{
  "vocab_size": 25346,
  "init_std_up": 0.0286,
  "lr_head": 0.00819,
  "decay_fraction": 1.0
}
Each number is 128 + 24 x the weight over its row's rms, rounded and kept within 0 to 255. Layers, rows and columns count from 0. Numbers have three digits each. The size before them is the row's rms in percent of the matrix's.

# layer 5 MLP down (transposed), 832x320, rms 0.125, rows 709-831, columns 224-255
096:158153104108087103117127120130130183092105067137151104102179150083141152138124081108108151170144
097:105108107093158087146123156091143087110116146111101073130109130125128148141093102122083122129136
095:176129198177141094097148095144124110146173110169150108141093145137167131103136116178131143103126
090:110143151155114145082121127197149131099120109093119108146120085139163129131097142102078130168098
102:133141139168110124123142102119134141119096156143099198121156137148143104115078109126114115111102
102:113113098145111113085112143160083131145172122127149118114127186123164114110118161124102116157098
100:090135125115124123133115083101094129128081142096150109132135118096131105123165102144142125192131
104:139105120119118122118100097129110142168135124107105132126108158135152127103154166147125141149160
101:144138115113137119159085124096157114139110113132083123144133127100137179134103123141133111124103
105:100138142157149159083135110093128103110143143143144107103150126134109101078143130137117110141125
098:114137107160101133136119155160112109085098111064125157119131133164121182103132091106133094078099
080:105157165127115134165137136160065143135125133140114127064126124069133132104128093112123077139207
101:163113158118102121138160153104134104140130130136148100141127126114099146088104148162133108132102
097:161088139100118122144156130118118136123144152126158098126129119125153099082149113141143162114140
099:159155113149172114102115111051116143155086156122074132098114118117142122105156130127144121128138
095:104110159116121126113094108098164127145174132095126124143089155114149105157133135131140083139117
099:117070127161107103130118151163137142105099095112135161128133112153145120110103151124138148134138
095:136118197131099133170134126143132147102131134118078153145125124126175139110095123120158101133154
105:115162131113089140100136128123146088116128109157104124132159067102123117134124143175123116102100
097:157133146085134085161086100141124111076114147144107123137110090138080109167100133122146122161119
095:105142146132117077159153126090148134131150121135126139126156096108111123134143122129140126157143
093:133087154112153143139102148150140151111110117131118142139128116121150113164136088106112105170139
101:142190129154129144142163140173157105124118140109141116081140129131136122130113143100110144164079
104:124125135130188108103130111060111135084116128163109125134133077125146132175128129153084138144137
103:101086125138156135125116159097157109141154114126136139095071125170166149101104137135095163114137
103:160133162126121094137119124132113158150122094140138095184140121099101159138120142129149101136161
107:102105112153141117124130101156105170148138156130134115102145124113113159145136129150120158133123
102:134088126122109140131119106126173147099086126141139115142128128161092129112111130117093139137162
102:100106115152189145097153166149136144078154149138138127156134093124101142117096140144123133150142
105:113104182122128118152131087094102128099140114143145126156119109159103099134122150143132141145095
097:106163119102101151136101118098139074105151157153177116135102121137159139148103088098115170124113
104:133151136155126148096124049143139108142138166135128114140100127129108121097109136133114121119120
100:151131155155107122115116106160113092162129124148149172151132117137166152135077140116136105125127
100:168135105094140137140148109058107123167145047128086107116103122145111142126131151139163164136136
101:123123124119136129141131108093114130109145134100092098118146107111160168130114114101083137164132
124:167157172126087117127161155101150149142140148148130154160110114100204104145152118103136150153124
092:103100095164161165144164129145139111102141104139150131112101133135117143120109197123133151167125
096:159184135141122136138127117103146130124114113144138162155104073126150124131092128130145076130089
101:146117137152124115125128136142123153161159138147158092112163107131157154096118109126102116134116
103:091161130132116098131129112119120116103124152146160135111143118127130173115177134142132099131112
091:117140124113156124115110134157115136065110133156118098183104135165171104137162099145127119123115
093:105112163124130161154129138175111138184134125128126135092121125101144128102146091138142133150198
095:130104103099149093102120117169126137127125166119089087126146077148153144121121113152137106081117
104:115171114126132071156167122118157146100183158127095095107116136153126109096114090144071152087103
099:110124076120140087136166168111144122154140109144186105176108142115136161128131137122130142162149
094:146133179105150101090127161116099152091117133106133120136114166140164108154135151128131171190114
097:122145127127084114128137138085140063151117146162161146129114129095156093131095103137166088113136
095:102149144177072101137120159127133137071115090148102158071132141120150162132099090128139145154098
101:123120163189112126145112111112129114134143102121112121116128115137123179139114141140147025146121
102:194138117125139150144134165124149128101151118142131117148111103110146104129085141122129109127141
095:104174159147114133111105110114123143128175128098152089147078138127120121113126131127126124117093
103:176133103145144093135139137049167124174151081113162131165135159120118142109090131136125121111117
106:114154081151136101126122085119143163123106155096058096082158108126122156151097146165153098132130
101:161125115116135124150130108114127124142121093120140130138098157124091164158117075106110147162145
093:119168138100129143147141158157093160108113108121090134132145159106175151122138158149106130155145
087:117108121121134131124108161123102116139151119120070171146142115149118138126133130110107155068119
095:134150158076160163119111098142166148122123138101097194152124110150106163180128096155139112097158
098:148076079123092131155144109129121104122148130115124137142122123150130130139145103149097119129103
095:146126092104116179120111142137173128129111124124111107106156109128127151108161146111117152143081
097:140130153132139123105158104134154086155109097063122109110152128144138094143142131109087168098121
105:103132119167152138155122076124128114127135143159100090113117141159133129071171131139113132097129
086:085156164141075135141081138118135126099144129127166138077151133109183161145130092146116143143138
107:127119169147139091138170115171137118139143119122119126143144122114129115103162125122097106117115
104:108113140104105153107149116159164124124152088103073142103104098131126132095156142127118139112140
098:133108136150112153137150062144135119123132160121109141093125133111143139153110105117132124129118
089:151132166140132147139137099135119109112161134119060135137114150129145077147140145115120128132161
100:088159129154106102153132138107161122160107147109116113101117120112114159115138139143151124162122
103:130170087143147095157106126085152080146120093108145125110136104142114112135089155127111131139171
093:179184141075140132110106151161101099136182104119133120151143128130146119158128127156141128137128
099:132138127149120108130083123143133109117103133114073198138139185118144127119100125107090128123133
100:117163116097115115158118106123116097127114132114104153047103145155105140093085112145149112123152
101:108077131166100116098073147105134121131116127103155199172156148126084110168099150126129133158137
098:147150119101125153112117125085089086100112108126117116147141074115169147123154161160163140197167
131:169113143136191073096128109132209145126098118130129112142126119114125105113147134071110182140073
104:120113154065133109146102149155147094152123094144119138138143099108174118123141095171137142160110
102:132142115143116145114124133086166147099116166136119094120113155076135154171122120138143142128128
096:103101165139166167136153133101146131208121133107103134081103118165120091095073184121115111173124
105:164123124089148137098108141133130147096113136127099152153117155164145158083142121105116102116123
097:165116138118128133139108134150130184116156124134149127103135106126141120132121117161123161137117
103:129108127142127151143111138097139119173108139130129108127123111100105155142121110126129147106120
093:116135108146132156129125124098113113156118130128141119139143155104121133116125106144026083080112
100:092134147107141080127121105116152084122089099171118112100141118108111109122141115121127135119133
100:127161159119121155157095090147136127084192123089151205128101141123129127103077095141113152157131
097:133127090144170095113170123145099130117145112119119113136111116118118107153078185129119149142136
099:129127127129107116106137111154162150121132089115154139116097154124097125127070121115151103125146
097:115090131122123112146108075149095123130145112151138128149086136165127132135125136134134150113159
098:146116134133130076134135148122130108112136117122158095171118091135139163120128151104113102144116
099:122140167125137136107158144093145154120095109108167109122089090153150129144091047082118127107115
095:089124132139125093140167145128141106157125133169142066094160176131102140106109140123174168121104
097:157147096106155125150103127097137138141127139100126134115149135132131091149079180044111112132139
100:134118136134163125115132177143108157155077113153152138144129129100142084120126123191159137134119
091:110130084139123078126134153115128137149103162159118118157163162122157136118149128098130168083099
098:165134055119114108114116099128104095177162151140121127096123196150130154152104158127127134140123
102:116111100114075164151148140121144126139130154130071124144106134085103112141138096111121132134113
096:110082088137137099158110167177127095127090146179158102113084115134077130151118112115129136160096
094:100102117127128081106108107177086087087136111133166105141144131128123135161170116123169153131108
102:150142075106117131118182110103174129144157160130114126145087167123128134135144128134112118156153
103:081134125112121146091157166173111122109148148115076081141191138153112130118146102131159109134105
098:110166158152130135193119130130140134158110093140110128142151102131119118102094103146106118133135
099:087117115156154172128113161127130135170144114107156155152122150137112060116095148099123097101129
098:153178159109104123124111096135115119122176104104144112144101142151172116121107094158148137172107
100:114137132139110137116157107109125116112133154131155117081155106153145150132121126107151137146136
101:145119152093137132105116117136133114155100127157124109117133133109177121145140112131112139175154
099:110100172103115152170113089129146156189124111144148128120129059128150116110136096134145131114110
083:121172133096113126146132066141138142119130112160105139142127099121137135145097103105140102125108
098:138169178109119112148122131103157096155165109103129139083134128124122090100149161127108132095141
092:080101169091125119158153095109112129135104067109128096076124093085129115163159110105094151158147
096:104136070145143103151119182154132128136103097105204102171140141134120092142146142081137128134130
101:144127114111157134135118138095140113120107140122050102102136131103142109119130082138125136085133
106:139096116081133099146145147127143140153151116096170141112114144105110112157142145139097119123131
094:104173149136102139141126074135094167101120150132081159100116123137121142129122093162138125149117
101:117084095108166098099088109118101103112171135127184153141164072114124109146133118111108098127148
104:153147149108126160137128138113138127123172129114099115135133148161174090126166110101162131155111
103:120120095119160104144125113142116135084089094127153111141095135096103147117166095131106114145142
102:164105107122121129158120088133144090164136148132115138147134102117110109114086116111136128122144
094:107093149178147107161136127118136112141071134141173136071107117109117114113143116136093069104163
105:140069196157102121083132077135104142155140102124096123116143155119105102081157148129131158153101
090:128155146119122125110068107142164098119113098110122117109159132147133137120150098142114120124137
105:123098128160085111148094159122142115129092123096104132106140184105157134170156147186133111155081
098:166110140128123137137110115193135137172122131156168149105123140122140139133125163177165116167135
102:139164159139120119168087131120106139102151115151159140135142103114154125091102141149173135144162
106:098143136116150113175127127100135107108160131159167132151123145132133149146126137153087142152133
107:083104169135119147124193117167126111156140154100139152125119167101157135083151116134127096119126
# layer 5 MLP gate, 832x320, rms 0.134, rows 710-831, columns 224-255
104:118156105066137167123155109094114155153108119101086160130095156149128127169157130117089128140158
104:113164124109112129137118150102138091158114172125082135153161100143106108105189152130135105147087
088:105116148137096117109132180152128112141091081107168150138110132136118140173130152127142112136110
113:112150115147125103135104127118123148130091107113087100124086160124141119135081094135173158139097
103:136133138110121154117132124166127106155186147148086139133130188129120100155123167127111129149122
108:132123162108143141121089123106120110133129150120114168135098139100099107138111113125193105135143
102:132120133068135137140133139111116121156136144132114131117129127125129142125134135129132115156131
104:129140121104130123112158124138116134115124103093153139086115115144153162130132141158158137117159
094:129123097098176159108158081102065141182153139133120136100116138130112099145170155109163115127164
100:104153135140128116101094152143109148146084133126128130159117149139187148118136113142097193102106
088:107112154119156145149147140122140118134153104131121084107134174127106086098136112142128145112149
101:151108133109119150139145114109155136109159129093114114191153133110121121117139127142145127145139
092:096142127147096101099117150117117145104115101127154151131126095158084118141088117086130160147119
098:138120135114134149153112167148110146144126123105110188143116099142126111162110166115129126088108
100:140104153129134102088093141092106119146142134116157098127130152156084121107148066137169144090099
110:130121086090112115184131131124123171127138120116142115116152113141087125148129119114149099131147
085:102135114148123156141155108107115131157190151126090070131131131147138113151132156128141139112145
099:129144103156121098131125126119135134163147153110181170132125159120122131130098152133148144120147
093:154118154115148130141082135124125144115111092132132084155129164083075163109102146149161123160156
086:110145117112101105111101143096136134124112152144138138116134129148114136109133166096098152101082
098:097164125152108122131144181124083118145157145097063107169153170114100112131118145122148110131151
103:106111096096116146104082150131115140124103115122132130161101115171127085137135125101140162120133
089:093145094129103132131125086148144106132112115131158145131100150159111079145112118152166103175173
101:150092145120148097120155170111143153138119119100126124165117136137132093164136161146112101106125
128:157131139134145106113161127118088142139109125151129129129110130128162129113113118125170157118107
112:144101122122160098165112134165127164166068124123134132130084140123102148107130148131117123146152
089:106118103109114182140138089112140147167139136165100162085110144138125157097148130097146152134136
106:139134138133108130159159098121177083145118121148103141159129124106077183153092093114134083153111
114:135114077137122135139109171133128131093128157140101110086126122130099144069116091108135110120124
099:144133118116134092164108178113111147133130082115105141145139172149161166190099123152113153198090
108:123138121145111071150142114200166113116092108114149118139155142122113132113139151128169121131136
103:148128112146108118131125122116177146131116146136136145134145143119129130140135161094082107136134
104:104156111079088131101096112106123115136144132090101123099145138133119094135135132122099142124138
104:144139106111115121156151154151126121130124141100132119142118142153113165146135143149186101161114
098:088124149132106132109096128136141102168137122126152109123110129131125086179134093082125169188156
091:158128154084062074094128090113117157124115157103100130164109129158128148106126147112092122079125
100:160186117159113150085159129124107116093146096126118138121141115169149122119123135144149159139129
094:179160126111117146131155108153107130123169106161123125076129119099152159140112116128103135137134
092:141142107136098100164115097139145123151093144171161188099125121113117166131124107101105092141139
092:119133106146131145157112130121152117138119126152112084136132086143144115121122122124163178151106
091:138115112133120137115134127147130108108140129114108137140142100145126185149115112124083148136124
088:132164126140110167149122134133114133124111123124157118121144120130079115091162115090150169141165
099:092099107117126135117140129108084133184074133175131098111138106145118184128124148112156093127089
107:137113138161137126095116114125115126103114130133176187134146107159168102132167122137108095108123
092:143136094141124143116122103118135155108118104152145082101129139128161138127174167133122096122137
101:135131098141102099106143138081128092146108136144079101118119170148175140146133132117127140131157
093:100124116165093118128146156118118160111141077185091147142156122177158121138133108116168135141088
102:104104117150146143156140106139150142142115141158112077128148146147114112152116114087126084109118
097:159125103156152174101078142140177143150130123140097109139097149068132128111112148130108133113126
112:170119160114133143158164115145104116176141110121157157091118126187101119135130143124140131145122
096:123146131111127122216088149155102139120152141124134115107100108124137121140107129130122090147091
105:121130120152110089124067100148145154140133127136132103079175130143153151130105123115126144132140
108:093115113121145106111114160120107132125131179141131134105145121154121128130122129138124135119083
090:125097136115140107109134089126095153129164149141153121113142160142093163144142122117134130104123
112:138169140090122127118145148097088140145110115143121129103124109103099122124135062119161157144143
093:127126092125152138158079121152172164151146138142127092118103138167143134138115151141074139145153
093:155113097145141130129126114145110122175104115115119123138134149144155108158183105116098089146120
088:136126169099100158132145154131129151106157103095094140159169152125174152110125147131130177168157
086:134156108131139139147123133133141144115112089130139124128105132113105136154104101124121099114115
113:119138141129079188115125102179131152108119139119094131136119128100092087113127120165134129138088
085:165135123134111146155113151140133132118130109109136146123096162106146064140117128097159153128101
106:099083108119144137117138133091171121158152122124161137141130090092147121130111118131150130160129
107:133087147132122100152147118159140116112155109095197161082116171104138128179156136134128129122108
095:165119099152124185160113131160127116176129148118124095135101083128122081115120111139135110153136
099:121144149169136168107174089149110115191139118132104102121153125153118146157134183152147140113138
091:091103121096147116117111148109113150147135121109106149122109145145113132128146182130168179113161
108:164164122150127083159135121090129112180131127064158162120157110099102100130133106143109162129173
094:106124113144131146161112180155151134109143097167123111091122171098113162124159153107140113132140
102:143158130120124170136127116129150149169143137084145134133155129085158116092119105113124148136106
097:158141135169131148119106128131153146105138097146171131131130145090102093114143109141134153118142
122:170125125127154116165129151173119107115120156104118151102115097116115185136134094098156131138138
096:124138146134131125110180122101137094125134115141132162176132118148148123118151095111160118178117
090:106127115144115118129109106117126161153142093153062114106148101141127099129160114127085124185141
106:136124134146135083142153132122148159101120155103123104135134124146174129200142124089128128117102
093:086106132146120121151152130134128167106157085137139118136115162126146142123136118158159138119156
097:134139125096116117132152148108152148098120135139147156128090105118121124114110116145120163153128
099:099093097118151140142138065099077123135107114141128134124119155109099142135135112107123170123120
101:095117107107142122107168122114134053150148143163142146136095128142143154128131095126116107094147
089:100126157108113183165137171119105131101117108190132095130096143117111139152114162107150124123163
092:134144144158133139119106142122138104149152119132174115143162129138121137131127170152123114145128
100:167092165167135138135116106140111080134163152171148142102135127119160123143136132100146181163131
098:124123153143146157177135128127143154102154180194137111136166113185124147114169157115164127109121
094:123126141145138112131072158134126114113105145134126155129110121157131149144138123132123117112170
105:134131147125054075093144108125110177168114146168113187110117153134119112112104123128115120149101
101:127076149150127126097132127172126113135107138104166111115129137152133163158077150122128161143157
095:137115107109158123109114141120100101152161170146110103099123123126145153132140127146120111110109
097:147105117095120117145167099174121094150138160138147172117130137122111127143133126118152113079141
096:159122191084097108101148125134148112111087079074147136119155111133130110090144129159132141155176
092:107126135135106131100139113109128105124151126174142159148120129138118085155162109176117133130153
103:134126130143145102122148076140099113162126101108103146120161134130109097123135141131097126111137
104:088130107145131118108123103128115144116115081168142119110132150162139136120131096160087163131146
091:100161143144113118134095146148100107155111154135138099109154134148116143139135114097158141144111
091:102191124094118127159106120154099131168117145146135163170137142151147106148121121127129114118119
089:109146096184121096126127119120128164127086136125149116094150126132180154111115136120121160135116
083:121159160116147176057084090146134131152157128163167159064135139122139130109136156150162127141134
098:097125168137099155107135139117151115091094083069111103131133156084125085097123188150150132174129
108:126130161116160119105129116118145110111120186092111119129126201132152140183098144130113106145116
090:156127140124144148156158099131063108117155123134118172147172114175162156159120119112173104094139
100:151129123127151113097098109136173152116149125096119130152125155153138070133181143097095165071116
096:148126152137116100090110170112112136153113123120136158102168152114168113127172130116100104112049
101:125162173103114119120120158087152183123124121148144121155147124138118130146151114069177121193125
112:105147139094102121122149111119123075175084142156127096094175126122097117137136125098154146164106
096:126141183094112123130144149139127120118120082088106132092124127108114135115174126128123084128117
095:184119176099108053107136155109144124130161143114099132113163112129130123151106139122117164152106
104:120136088163125136137123137150100143149101188144138117121150141130112166113116108154122146118067
096:124074165088114162105069138138138075149107086144095108177122142073130114111136143097128117105118
097:146082102101136101139103134168111095146152116170116104133167134126192145126115157138147118117109
108:166128123082103155139100116115151136124123123188130104122144117128108100117152165124120133135144
112:143108176099078147104154107143118134138119107179162135122130094126121116114166114087133146136144
090:130147139147136159101094148109134161104093146121155150098166137126165133095111117129124120200120
106:134157111126105096097136144061164124117133123107114085137102150123126124139146105159104152110117
094:152128122138163078135160145096134080130130135117148137142159142193127159102078141128100093152099
104:140124127087110106135149123153133129155108133117122098116119091099115139129173112118133115118120
095:133129108148116093122167116162100130133113151145148108142149140128150126148114106129097113118143
091:112108163089115136143128147166162128062139155120102127104126154157091128196124125143111134142176
100:121127118158130138134131117156063064113098106116150122074141124121116136104127145141162124129172
083:146147173088170204131120153104149165178127143132127149116094118118105112136140168113161160150133
094:134122106157131086172196141086134110146100102129125110137142155082131162146076137128146134122106
106:113151133151098108163114105122151145127143130113134142135123112143116102095151188105139092126144
091:149106105127116125097124123112120170103124145122158113137141111127125115140141104123154171148152
087:097141083154133121102139159139130111180098157115113156166149117100148171117074115131134125140124
108:142135152170159121111113169104134118122162104103105141132105142117116149077108132118138092173150
# layer 5 MLP up, 832x320, rms 0.135, rows 710-831, columns 224-255
095:092104175136119130179129150119103118155141067130141172107128137134142128163125120059094109104139
096:158172150150128131098141112127186139172156110151097136131127098137127131155144120133140115066114
097:105137155095116154135121111094103097113113125099126112116130123126101109118125140163159091106125
113:151145086138075137138119096104125143122088107119089141141113143147178094108116069148159119136119
096:117138142106166109123120132116103112131092072125148121204130052145108148142126109138073127116111
096:131110142125119119142160107117166124160144107157081093159160111115131157175122127147063121159106
102:128085138112132116113119115111173156158158076104118158135191106139143092070121146121163115167105
099:135136127179099170130136139133119129135114122142138161084164144075158136106150107099123115135122
102:152132105093143124148105106161123120163151140101147120121129118126143173154085119110152126098135
095:109123142189120134137134157142120114130133117139143146128097133116142138129158173098077127131125
095:135089138151205143109104139105145131174144123148092076104139132156138152100149102159128150130097
097:113128086140134128136104148167154145116118092112099101139122129147153144148161129122124116107176
088:189137124115116143176118146114148099124121116117114101121166113082148162052152070142116157104118
095:154134081173116137132106114133115088159137124133113126110165083147102181140135133117134107116166
098:168133134142134116163154154116136102120117112137080150147134171121111119135146123180071089193131
112:102111152107108107114116122104091071156124163140121136138087181135128165125154073148089141153156
086:148155112088115124126143136144149128106152114162106120125134120157106102119119160098113128111116
101:134102146133143136088125144124136141148126116130155161090096118122110117136101168122129178137108
088:172067134118167091133083103103099104093118143148098101127110120107098110134091134138169130163149
091:125149163138137151143127227106163110140129125140105157142128108158085142084180156093131115130120
088:096167149113095131131142144147117121143143104134094123097111139160142110149144095098135158177145
103:127122113141139140147132143158163133150133124143159114109127133114086132061099123113118103134113
100:122143119148116129112113098146119134148116137117116079140146133157156077139129153123113090134143
096:142102179096101098082103123106135139134122155152128106120114116177120125129148109133099118134125
122:109155089128102133107080136120116119141081146118122121131142097147085117127182130136131126085094
112:130176147155135129129114126109153098077167090133090165107137133169173109182100106167128126172116
091:114096105108129154149139112103166141103133141153110174116146138149140139135132121154095131107124
102:154088108150142089110143115082088121143147142149131120158141138139140123149136119125150107122070
110:123152152125152163125132106111146118159152090101118110133157073115093155169118151109126161133162
104:164098123158088118091126110153157090113125129134140129140124087115116120128158145154144120077169
108:130098130123091112117126137127119157106132134138150119116138146084082104119168089163143146126173
105:111142141142135156193195154105157148114128115125109105137112126149146090108148131156126144108114
098:149079189104131143118161109132137139115151077108079130104158126114109122136116149134119108148148
104:134122134135119107160172119151113111126109138128118120181075111092101131129122118097112109137112
139:134132150116106105176171159098145161143176138156111139147151079140143112094161095136144170159139
092:122102130125121110111104140153141174103088133135131132128135128102149133151105137130102149128095
087:087094116134151138080111177090150130130139169183147135139113191142155160130104054097109129148153
094:153138116134099132113121137124148136112170138118126105109135099134164103145161102135159148101076
096:143145108136140115146100109150133104164108133137174177144137109109156095142095073114156147102147
089:117131116170123127126058134121097135161169120116112155126069097125095096103085112100132095071109
094:127093148129124117148135102102094125082150137133107103115072136152138120145119132096120160164122
086:115115087130147133095133104119130109173086174091137150075112121124131142112105110119124152128123
103:124086099124128161151097147126115093148143079140127106085111110142150167108115121110169092156117
101:136155127146088125149126135082108121110107119146153162114147138132069143119152075144123134114134
091:124145139170134087085154169128146111132118130112111133143148124108138137129178114141107149184133
092:103152139179080062137166102099112107162163132168123133121133139142148177127161086064117160128136
088:150138135117155166110127123128132158136087107104106121113094089089153091120114142150096130160165
097:096122134062151120119116154118153119106084155082108140114138124133130092134114161118101131118134
098:125102109131129113158133168090137201119140124152129131157173187098149137115101139130163136141119
106:133078115116113137126152157157135147145114133148116152161164113111091130156153083099095108121140
095:139133133097091120117160130124135149144115140132076130154123140080141149066105140131153153115114
101:124100124145122095107084130113157113120160136100146133155115128111175161123097083105126140172140
104:161097115141138133175093128122160142145128108133153135124123115175123170131129156174129141110169
095:139143120111135103163111139125132155133136150110144105121127083161130129093167119121122154117115
103:135112149099128079099131105098115115099098147112132116100141098154161134149075160153171135143176
087:138130115132139148084121168122164124154106159154122095126059104109143093112137099103089126120065
089:106127136151116102152100132110132078162167137123079087118146166092129116184127109120116126129135
094:106109121113115119137116111121099082124108160138141117083139115111063134135120108130146118094130
093:087141155143172135100131097114170100113136112088102096134126142184130107119112181155125150119156
114:120131112123119161150103146168152166109154129101060123146145170131111104154167141161113131157105
086:147105078140135191077159126119137132138071137081115182130113177106140149098103179119106121087126
117:121114143127125112148084170108123179173135155140141145119065155138185140110114113122116139133120
107:102124117121159110134149156119105135122108147128154138122126129150076143144086139133091141115088
095:155102146133167183132102149074157146143156117121124052117103127097125068136102137122127194091114
092:133167108155128101148083121119158180146136159179138156154120081116120159100123167146127141132123
096:090129115136171124140117140154151126111152118136132145135159114135094142125145128155103137122115
103:148129115118148105137130143070109125103136132138082129125121111116129147123153091104106145137119
089:148126111123107086138155117133118135090144143100132136134150092120119126127113107143156121138112
099:104119119133103169089109129127174122204108142104161169159133111085143136109071102158128144104100
096:140140132136135147108155148122095097101161124130098144130101100157184140120117129083141074126122
122:105139093155123126108151111101117180133127117140126111088120142128144134109145151158114160144152
095:087201101109119104133112143097124096117147137139169151128136096162127136112154078156144115176133
146:147110163125154100131105181130161145067090140145112094150147126111133095107131138131109167137092
102:116127119142158133147147109115146128150152113144096073138120136175140123126168151132120109148126
094:132087115097177098034110126162129125114145115099164136138155115141121134136159116107109127115097
096:118126097165145131142174115125132121089161112101162102141155137119111099151146164151098090100150
111:095102101169165147110148109106170162099135153142096140092117148149154168153151090178202092119085
097:136101133153123124132121096133107125121143152122143176107132099143183129097150141142131108091126
098:167127098109130130145142090134136134126135150167112148130144097107108123143132120144132073182115
097:170134159153117109158121140059122121145128127100159131129118175145156124169092119191150151167158
094:144091131079169173139131126137135176153152155117111125088156141144113161116136106124151135173126
097:133104133123129104140143146110152128108194116115191157119113077203174104110129118164137096131160
094:118128131104141127117154097128154077107121129096123104139178101172121108109115094145125124128146
097:134113174069160121120110161125121114061130105102141095133091133132107112157093137163126127119132
094:120127142126098114134121123173091097136150142151131104117131120167155130119140150107112133116123
100:122122119124150183109163097155157096110091115129111182147104137157130122160173093095121127133149
092:147117149151119166112150129164146125148136179142133132123115121153121075160171138159172133178129
099:065098072153153145152135099130111177161155184127112118144146137109077152120094103112141117130068
096:183054119083143132164139127139142122101114136123128110122118125124156156161100120147105141145154
100:103138160129119116116120187148181112099097124119140097157133104158131158114113106146118092155159
095:178120099092124151106113157135142147122075137123163097104108140085100157107094098139156119161134
102:113051140126114161107137127088149133095123107133124148157116090122138128124136127120144097174093
099:172075146140082109135131164125163110124131094125147102115124121147108098119103158131122120113119
091:153121123076117112184139122150170161154120108117123070065144154143150171103153109136134083136099
086:104150108116154165086132072146106123128148140169150115046140143107134139125128137102105141157146
102:128141121075115123102161138119143169102148161096146114133109152092144145105172073153123153129165
112:116143190144140144106083132104115105121119133136139137125134146149159083139108169113132123118146
093:052168138126070125163148113138127182138099135097113140154142115116114122083168098160117088085123
108:159105138102149111141111160176199089175137087147152143148125135152129059154095125157120125134127
097:154098114143117155130140100111113129129122147142129106117144122097111102086111113116131142104148
101:131077126111169158124077167130107149105109173119108149157205101131108116146106136134131121134096
108:145143104125077160085126133114119148121109135101127164181106114145127132105163127130158092136112
098:094116131111125133138140099133130127120081113132123123138129106158086134093118108123152132106128
091:147153120102126152102140125134108122082175126120141167147130132093117161141117136128132097122093
101:106133088107114125138127159143133121084106134120125156104135123145152111148145131120135108122107
094:157117169131107141109090101135103123122144074108105110135165108087148144135133130138126098087110
094:139166112129102167123145129120119113136147134140154102104145112099083143132145126134115143153121
112:155124103087124151136115128138145170113103120178140133118182134125120109129189171154114142147098
112:123121118114105139117124121127135132120122124144136115125113142122131122149139113119064169122088
092:143138128157115118122124148153162093149142078125154106179155121130160135143096151103119142164129
100:136120156153135092140110107117133116128074134130119177146087096125083158083112153150162159131113
115:115111083098124156119106112131137108122132143145103127096132111179118086141118116100136141117174
100:120104118130138102132131154131111136100169108135112121115119127097111128112133160137117091133158
101:163148154082137137086084164127104134113157117105102127125107116150164184071155167138157100136099
092:133108090101114119103142104116083124132123155121115173181085100135192139101088116152148196118075
098:133116173147129136120141171124124147145132117133113137118079174137112129057082147106127143127096
085:146121161121163118121103132124126158179141107125113145095157118167148078129108121142142111125139
097:136130140111123137163148157137143098106137143122117111136118139136124121135126110097130168155114
094:134130142101139147132126140129156099122078140168151097086123119103118128169147125129161110158176
103:096145108129138115110124167159155107161124098120108126139139136108080134103093133117147078160132
107:156136185099124149146166114107063120076134105142109109087127151129129140147117130126140136100137
106:128140162120106107159072108111112053159141112150113145140135125146137122095132159114129158121098